Part of a small language model's weights: width 256, RMSNorm before each block.
Each number is 128 + 32 x the weight over the matrix's rms, rounded and kept within 0 to 255. Layers, rows and columns count from 0.

# layer 4 attention query, 256x256, rms 0.0546, rows 161-185, columns 0-63
[[115 125 100 185 129 119  78 149 140 121 124 121 129 165  79 137  69 106 132 126 111 174  85 115 101 133 115 136 166 123 122 151 111 186 182  95 109 128 127 140 116  72 120 137 185 157 199 146 118 136  69 155 132 104  80 141 121 124 131 125 105 156 135 134]
 [119 134 142 116 153 107  83 144 134 166 119 149 115 106  88 158 128  94 119  83 144 149 149 145 116 127  94 124 164 176 109 115 120 178 145  94 137 142 105 149 152  72 112 120 147  98 176 160  95  87 118 155 173 139 117 152 108 138 139 136 105 142  99 136]
 [151 118 185 120 187 145 192  79 190 118  93 101 146 160  92 140  94 123  84  76 107 122  92 115 185 153 153  89 114 123 168  86 106 128 108  76  96  88 124 136  93 103 198 151 139 118 114 121 106 137  93  98 121 124 198 123  88 127 124 139 139  98 143  82]
 [146 137 154 132  91 136  96 139 157 174 142 165 169 130 173  93 229 159 125  65  91 116 129 130 182 146 123 141 116 165 145 163 147  81 127 138 117 216 136 132 109 123 109 160  75 161 101 140 207 101 132 119 116 124 128 146 160 136 127 127 150 143  85  96]
 [118 152 118 190 159  93  77 159 188 118  64 173  90 122 129  92 112 113 142 108 161 112 113 110 116 163 169 124 111 106  44 130 157 139 120 120 144 209 166 101  85 127 116  96 112 156 139 144 123 129 118 155 149 118 100 143 123 150 110  78 136 125 195 160]
 [132 138 126 136 170 104 124 202 234  90 167 147 158  90 132 124  33 136 121 113 149 109 147 157  73  89 127 134 124 175 153 118 106  81 119 171 197 168 125 119 172 134 154 179 117 175 142 188 142  54  92 107 153 155 198 105 143 177 106 142 136 125 113 191]
 [126 170 140 124 134 108 156 134 124 139  84 116 120 174 186 127 102 122 140 146 129 132  90 121 154 137 119 145 143 143  99 121 163  89 140 170 162 109 120 102 134 148 120 140 146 159  94 181 139 135 149 139 124 139 131  89 114 199 143 106 163 107 103 113]
 [135 186  79 164 174 109 106 105 159  98 121 133 165  77  91 153 143 140 167  73 111  32 177 103  74 162  77  80  82  71 153 116 103 142 166 175  67  71 156 159 140 144 183 140 136 138 142 123 104  75  84 164 148  64  88 148  82 118 112 130 152 107 160 157]
 [111  86 132 106 174 132 143  80 106 122 140 104 143  96 138 123  93  81 115 157 130 169 104 151 176 146 112 114 169 137 107 119  99 131 112 111 139 128 155 159 115 114  84 149 116  86 107 185 117 109 143 127  77 138 102 197 129  73  78 143 153 127 136 147]
 [126  40  62  91 149 188 180 143  97 100 140  80 151 122 135  89  86 108  90 130  79 106  86 206 118 128 106 115  79 152 110  96 125 155 140  19 121 133 219 155 172 138  50 118 150  39 152 132  94 201 140 136 136 109 147  87  23 158 156 146  85  53 115 156]
 [109 119  86 143  75  89 100  72 102 125 158 164 197 135 162 103 166 136 123  92 173 105  98 106 121 149 116 106 118  90 140 173  54 118 101 150 110 145 143 122  83 137 156  79 109 150 172 145  76  98 162 130  66 137 127 178 159 164 158  96 163 104 197 156]
 [ 78  58  74 110 153 104  99 171 146 175  90 100 120 161 121 159 127  73 141 101 158 148 121 132  85  84 104 169 159 120 101 184 115  46 168 175 151 178 129 115 126  30 216 146 126 143  55 199  76  81 168 143 114 196 117 142 133 114 140  40 103 137 194 171]
 [173 107 157 148  56  92  30  80  44 119  37  74 135 162  96 159 182 187 165 137 107  89 184 172 147 105 155 104 154  95 153  98 183 181 116 110 116 146 131  50 130 104 206 166 162 148 177 147 210 163 155  82 132 193 100 137 113 130 111 123 164  74  76 200]
 [160 175  84  75 100 140 164 167 178 135 120 130 165 106 141 106  90  81 137 141 131 123 135 143 193 151  99 127 117 122 174 162 159 185 133 101 133  90 149 115 144 119 178 170 173  77  91 104 148 192 130  69 104 136 147 119  86 143 107 116 166 115  98  97]
 [108 100 129 126 119 124 137 134 144 139 137 120 141  81 109 125 126 119  99 162 185 141 108 173 169 165  88 159 108 141  52 129 181 155 134 143 144  94 120  94 106 143 118 120  88 141  65 117 138 183 166  97 161 128 181 144 174 161  98 139 127 186 139 153]
 [ 72 136  95 164 125 119  94  77  65 168  75 134 138 136  98 104  81 156 203 171 103  60 119  90  81 129 163  52 120 152  83 127  77  75 137  97 150 147 120  88 126  95 209  62 137 135 147 161 202  91  54 194 134 135  90  76 158  73  85 128 234 154  97 116]
 [114  96 143  76 154 143 101  59 174 123  54 101 166  79 150 103 154 183 145 158 134  57  80 173 123  76 138 102 141 113 114  92 190  84 127  88  73 212 118 188 119 142 213 135 167  77  66 151 177 124 107 107  89 152 191  85  81 230  92 128 141 122  49 140]
 [150  87 179 125 152 182 137 127 160 119 119  75 132 125 103 177 156 167 139 161 167 161 166 185  92 173 112 139 133 170  90  99 120  95 197 157 179  81  85 120 125 182 170 147 142  61 112 134 120 105 164 158  30 114 116 167 135 189 159 142  94 114 142 133]
 [146 122 104  86 112  93 139 181 160 186 171 173 147 125 152 164 164 108 190 126 129  81 148 143 160 188  61 184 131 119  86  91  77 122 158 146 126 193  98  62 160 170  98  82 204 161 193 126 106 120 172 117  63 134 153 151 120  68 168 136 122 104 171 102]
 [132 135  60 160 107 125 141  72 108 116 162 156 145 206 135 104 134 103 101 117 108 136 132 111 117 157  85 112 208 171 131 102  99 214 109 141 141 142  52  79 142 144 124 113  90  92  95 119 135  98 107  95 105 106 127 160 169 102 145 171  73 123 128 123]
 [134  85 170  78 100 102 108 158 154 141 114 122  89 102 116  87  50 118  72  88 169  86  34 196 113  95 189 109 195 118  60 153 116 167 160 143  35 162 143  86 130 183 133  85 140 121 130 198 134  49 138 129 159  84 202  85  76 155 217 113  91  67  88 138]
 [187 158 141  94 101 182 199  91 181 144 142  86 128  78  25 164 132 155  83 177 127 138 138 169 146 137 126 134 109  97 204 136 100 144  73  82 121 122  71 144 142 195  70  94  90 174  69 124 129 102 104  76 169  82 113 106 121  62 200 159  97 140 128 182]
 [119 111 137 163 130 145 158 141 113 123 139 125 112 107 111 129  63 148 138  76 102 104 140 168 138 104 123 145 125 132 146 104 131  89 127 134 133  97 136 140 150 124 111  93 132 111 103 156 133 118 136 135 154 125 138 139 121 126 100 147 106 132 116 101]
 [ 82 168 179 157 191 133 100 108 110  63 118 174 116 154 115 118 116 155  72 108 136 166  90 190 159 217 161 199 116 180 170 169 136 132  62 139 125 121 143 180 126  52 118 145 119 133 139 127  93 114 122 147 155 145 143 161 163 120 111  60 167 135 129  31]
 [142 104 149 162 114 199 170  81 129  59 179 174  91 132 138 104 199 112 158 255 150 125  85 126 197 135 144 195 112 145  96 145 157  95  79  97 134 143 144  99 119 195 106 200 169 115 121  98 103 157 157  98  90 122 185 141 164 229 190  73 212 136  88 159]]
# layer 4 attention key, 256x256, rms 0.0568, rows 161-184, columns 0-63
[[149  89 182 177 133 142  92 111 116 109 105 144 142 113 146 177 170 154 147 124 156 162 140 173  86  66 118 124  94 112 160  86 122 140 137 151 100 119 122 103 115 125 105 120 145 154 115 180 107 148 147  85 108 106 103 131 117 101 117 175 132 105 116 117]
 [145  84 173 168 101 131 100  90 106 143 139 121 132  55 122 146 127 117 146 135 127 132 139 155  94 119 148 154  90 157  85 130 141 140 160 132 122 127 139 119 123 142 116 150 174 107 108 168  45 180 122 117 129 105 126 145 124 127 133 169 118 114 146 123]
 [167 130 129 151 161 152 146 137 139  82  87 115 122  98 132 157 157 107 167  99 128  79 111  94  84 114 145 108  92 108 157 104 136 115  96 127 119 119 140 178 159 161  85 150 124 161 188 139 141 165 143  49  94 145 122  97 132 163 123 127 108 151 217 110]
 [124 109 145  72 136 151 127 164 146 125 138 145 109 125 124 180 121  97 154 142 130 139 134 183 156 122 171 150  91 145 165 131 136 140 103 104 171 175 144 141 114 129 133 133  66 116 161 111 110 113 138 117 160 143 107 136 159 122 122  65 138 144 140 150]
 [195 152 105  78 105 151  90  91 108 118 116 188 154 129 129 171 110 135 134  13 136 118 134 118 129 102  75 167 159 161  97  84  98  94 181 128  94 148 115 159 181 155  87 188 146 121  93 110 145 115 159  98 117  82  30 133 116 137 122 129 143 149  84 179]
 [ 86 125 163 202 137 118  98 128 176  61 159  85 141 191 157  99 139 102 170 154 114 155 106 112 148 106 210 174 170 125 168 177 108 148  80  89 146 129 127 129 105 139 115 133 175 120 137 130  94 117 173 141 126  88  83 164 214 139  92 144 144 125 143 184]
 [113 161 110 132 116 145 112  97 183 103 157 169 151 162 153 129 122 156 132  83 219 149 140  84 104 124  35 144 177  85 121 171 136 152  89 113 128 161 141 128  93 123 150 134 107 123 114 122 154 111 159 125 130 106 136 130 131 141 171  87 137 124 114 177]
 [107 165 179 158 142 109 127 109 138 175 138  99 139 130 101 141  71 192 110 133 143 100 146 154 119 174 168 118 161 169 112 202 111 146 125 136 235 195  99 185 179 149 130 136 121  71 143 141 104 222 103 141 139 110 145 161 171 161  87 111  98 183 106 130]
 [117 144 102 123 129 144 163 168 148 110 145 140 103 104 130 146 140  93 136  77  87 167 129 115 165 151 101 157 109 187  53 151 133  72 126 122 137  97 101 110 138 106  95 138 143  86 124 124 117 116 119 147 150 104 139 103 128  62 132  99 195  86 100 132]
 [233 166 140 146  95 103 108 123 114 127 105 130  60 146 171 151 132 122 117 115 134 153 149 118 147 124 104  84 141 124 145 116  63 122 176 190 132 146 178 132 133 111 129  66 116 101 135 122 176  93 103 100 154 136 146 105 175 141 106 185 116 132 154  94]
 [103  92 101 131  96 177  72 165  77 126  99 106 197 102  82 157 124 158 114 130 123 133 179 166 122 142  99 123 109 159 129 114 169 110 148 134  89  95  69  90 177  95 156 108 103 109 104 222 134 126 188 115 170 137  90 168 105  96 122 119 114  73 132 137]
 [149 172 152 129  77 107 126 178 102 116 115 200  88 170  50 134 118 163 242 107  82 138  79  95 186 168  67 164 104 164 125 109 132 167 118  75 145 185  67  73 128 135 149 162 142  60 143  98 146 106 151 145  95 116 156 219 156 196  36 148 127  82  90 130]
 [ 94 153 132 119 162 123 143 110 117 139  68 106 141 121 131 158 140 178 139  69 119 133 162 149 131 136 123 113 135 120 159 124  77  77  94  75 156 153 168 144  72 142  97  69 103 185 156 149  79 136 116 160  91 128 103 121 130 170 100  92 111 159 109 110]
 [ 89 142 152 111 140 107 138 135 112 129 146 119 132 110 127 199 147 139 128  93 132 141 134 154 152 178 121 131 127 122 108 175 168 157 105 106 144 115  97 140  96 123 157 161  73 101 150  62 117  86 158 169  98 127 111 140 145 177 112  95 118  79  91 173]
 [157 223 120 183 148  91 130 101 185 101 187 127  86 184 151 111 183 136 158  91  98 149 128  51 135  51 101  84  65 147 115 134 112 168 157  79 150 162  27 107 117 190 100 113 132  84 106  45 103 109 102 202 141  95  81 228 136 104  71 175  81 110  62  68]
 [131  76 145 149 169 169  94 105 158 116 177 113 103 113 155 122 170 121  75 111 138 139 145  99 120 120  52 156 205 105 134  83 115 147 111 185  88 127 116 105 149 216 115 123 128 158  61 133 109 100 116 101 175 152 116  93  84  75  88 121 100 128  72 171]
 [166 139 188 190  45 104 138 116  90 168 132  78 152 103 160  88 173 105  90 111 167  82  97 120 137 180 143  95 150 144 113  79  59 149 123 174 102 101 136  72  92 168  68 104 122 114 155 126 108 176 204 139 107 129 142 122 166 185 146 124 114 125 175 162]
 [121 149 111 108  74 126 196 141  76 171 129 136  89 166  86 141 171 161 121  97 127 118 118 118 145 215 163  52 134 135 128 104  86 135  74 128 107 158  95 184 126 173  87 122  65 207 165 199  74 214 188 143 114 157 209 109 151 101 182 130 138 105  99  94]
 [113 127 120 140 166 171 173  83 106  63 107  97 148 114 155  90 175 151 125 196 156 107 163 170 162 124  85 189 104 168 159 170 112 146 148 155 225  92 200 142 197 103 131 124  88 114 119 190 109 141 171 200 147  93 138 148 135 148 132 148 155 151  52 124]
 [131 109 179 181  92 164 159 113 224  81 117 119  87 160 179  37 179  83 175 177 143 117 132 138  76 117  93  96 198 167 148 100 157  68 161 115 137 126 191  85  32 115 198 167 136 146 100 108 103 149 155  83 157  61 231  77 189 135 139  31 143 142 156 104]
 [119 138  87 142 119 101 159 113 113 136 102  78 174 120 135  62 117  96 210  88  76 165 127 151  81 147 183 165 135  90 130 190  85 118  75 156 141 120 161 125  90 148  96 175 108 127 142  40 150 172 185 125 158 210 126 188 110 116  89 117 134 112 140 136]
 [112 165 113 152 165 127 119 133  75 178  79  62 110  92 167 115  50 134 134 131 108 152 176  65  94 154 126 135 142 133 150 185 127 154 115  58 183 108 142 124 115 157 187  97 128 115  48  83 161  66 215 143 172  92 148 101 111 122 150 181 202 129  97  58]
 [ 45 154  34   7 151  61 213 189 246 112 221 115 118 170 196   2 139  68 110 144  48 102 206 129 234 228 133 203 182 153 106 199 130 182   2 123 133 117  71 131 108 224 160 229  70 107 136   0 161  88 171 203 127 211  70  97 189 115 130   0 214 126  49 152]
 [173 166  61  92 171 105  73 233 127  99  90 151 192 173 132 124 102 114 149 160  99 136 146 124 120 155 128 139  97  59 148 142 154  97 130 107  84 152 134 134  36  83 138 148  67 125  85 158  89 120  84 142  92 130  84 148 141  67  75  92 153 128  90 179]]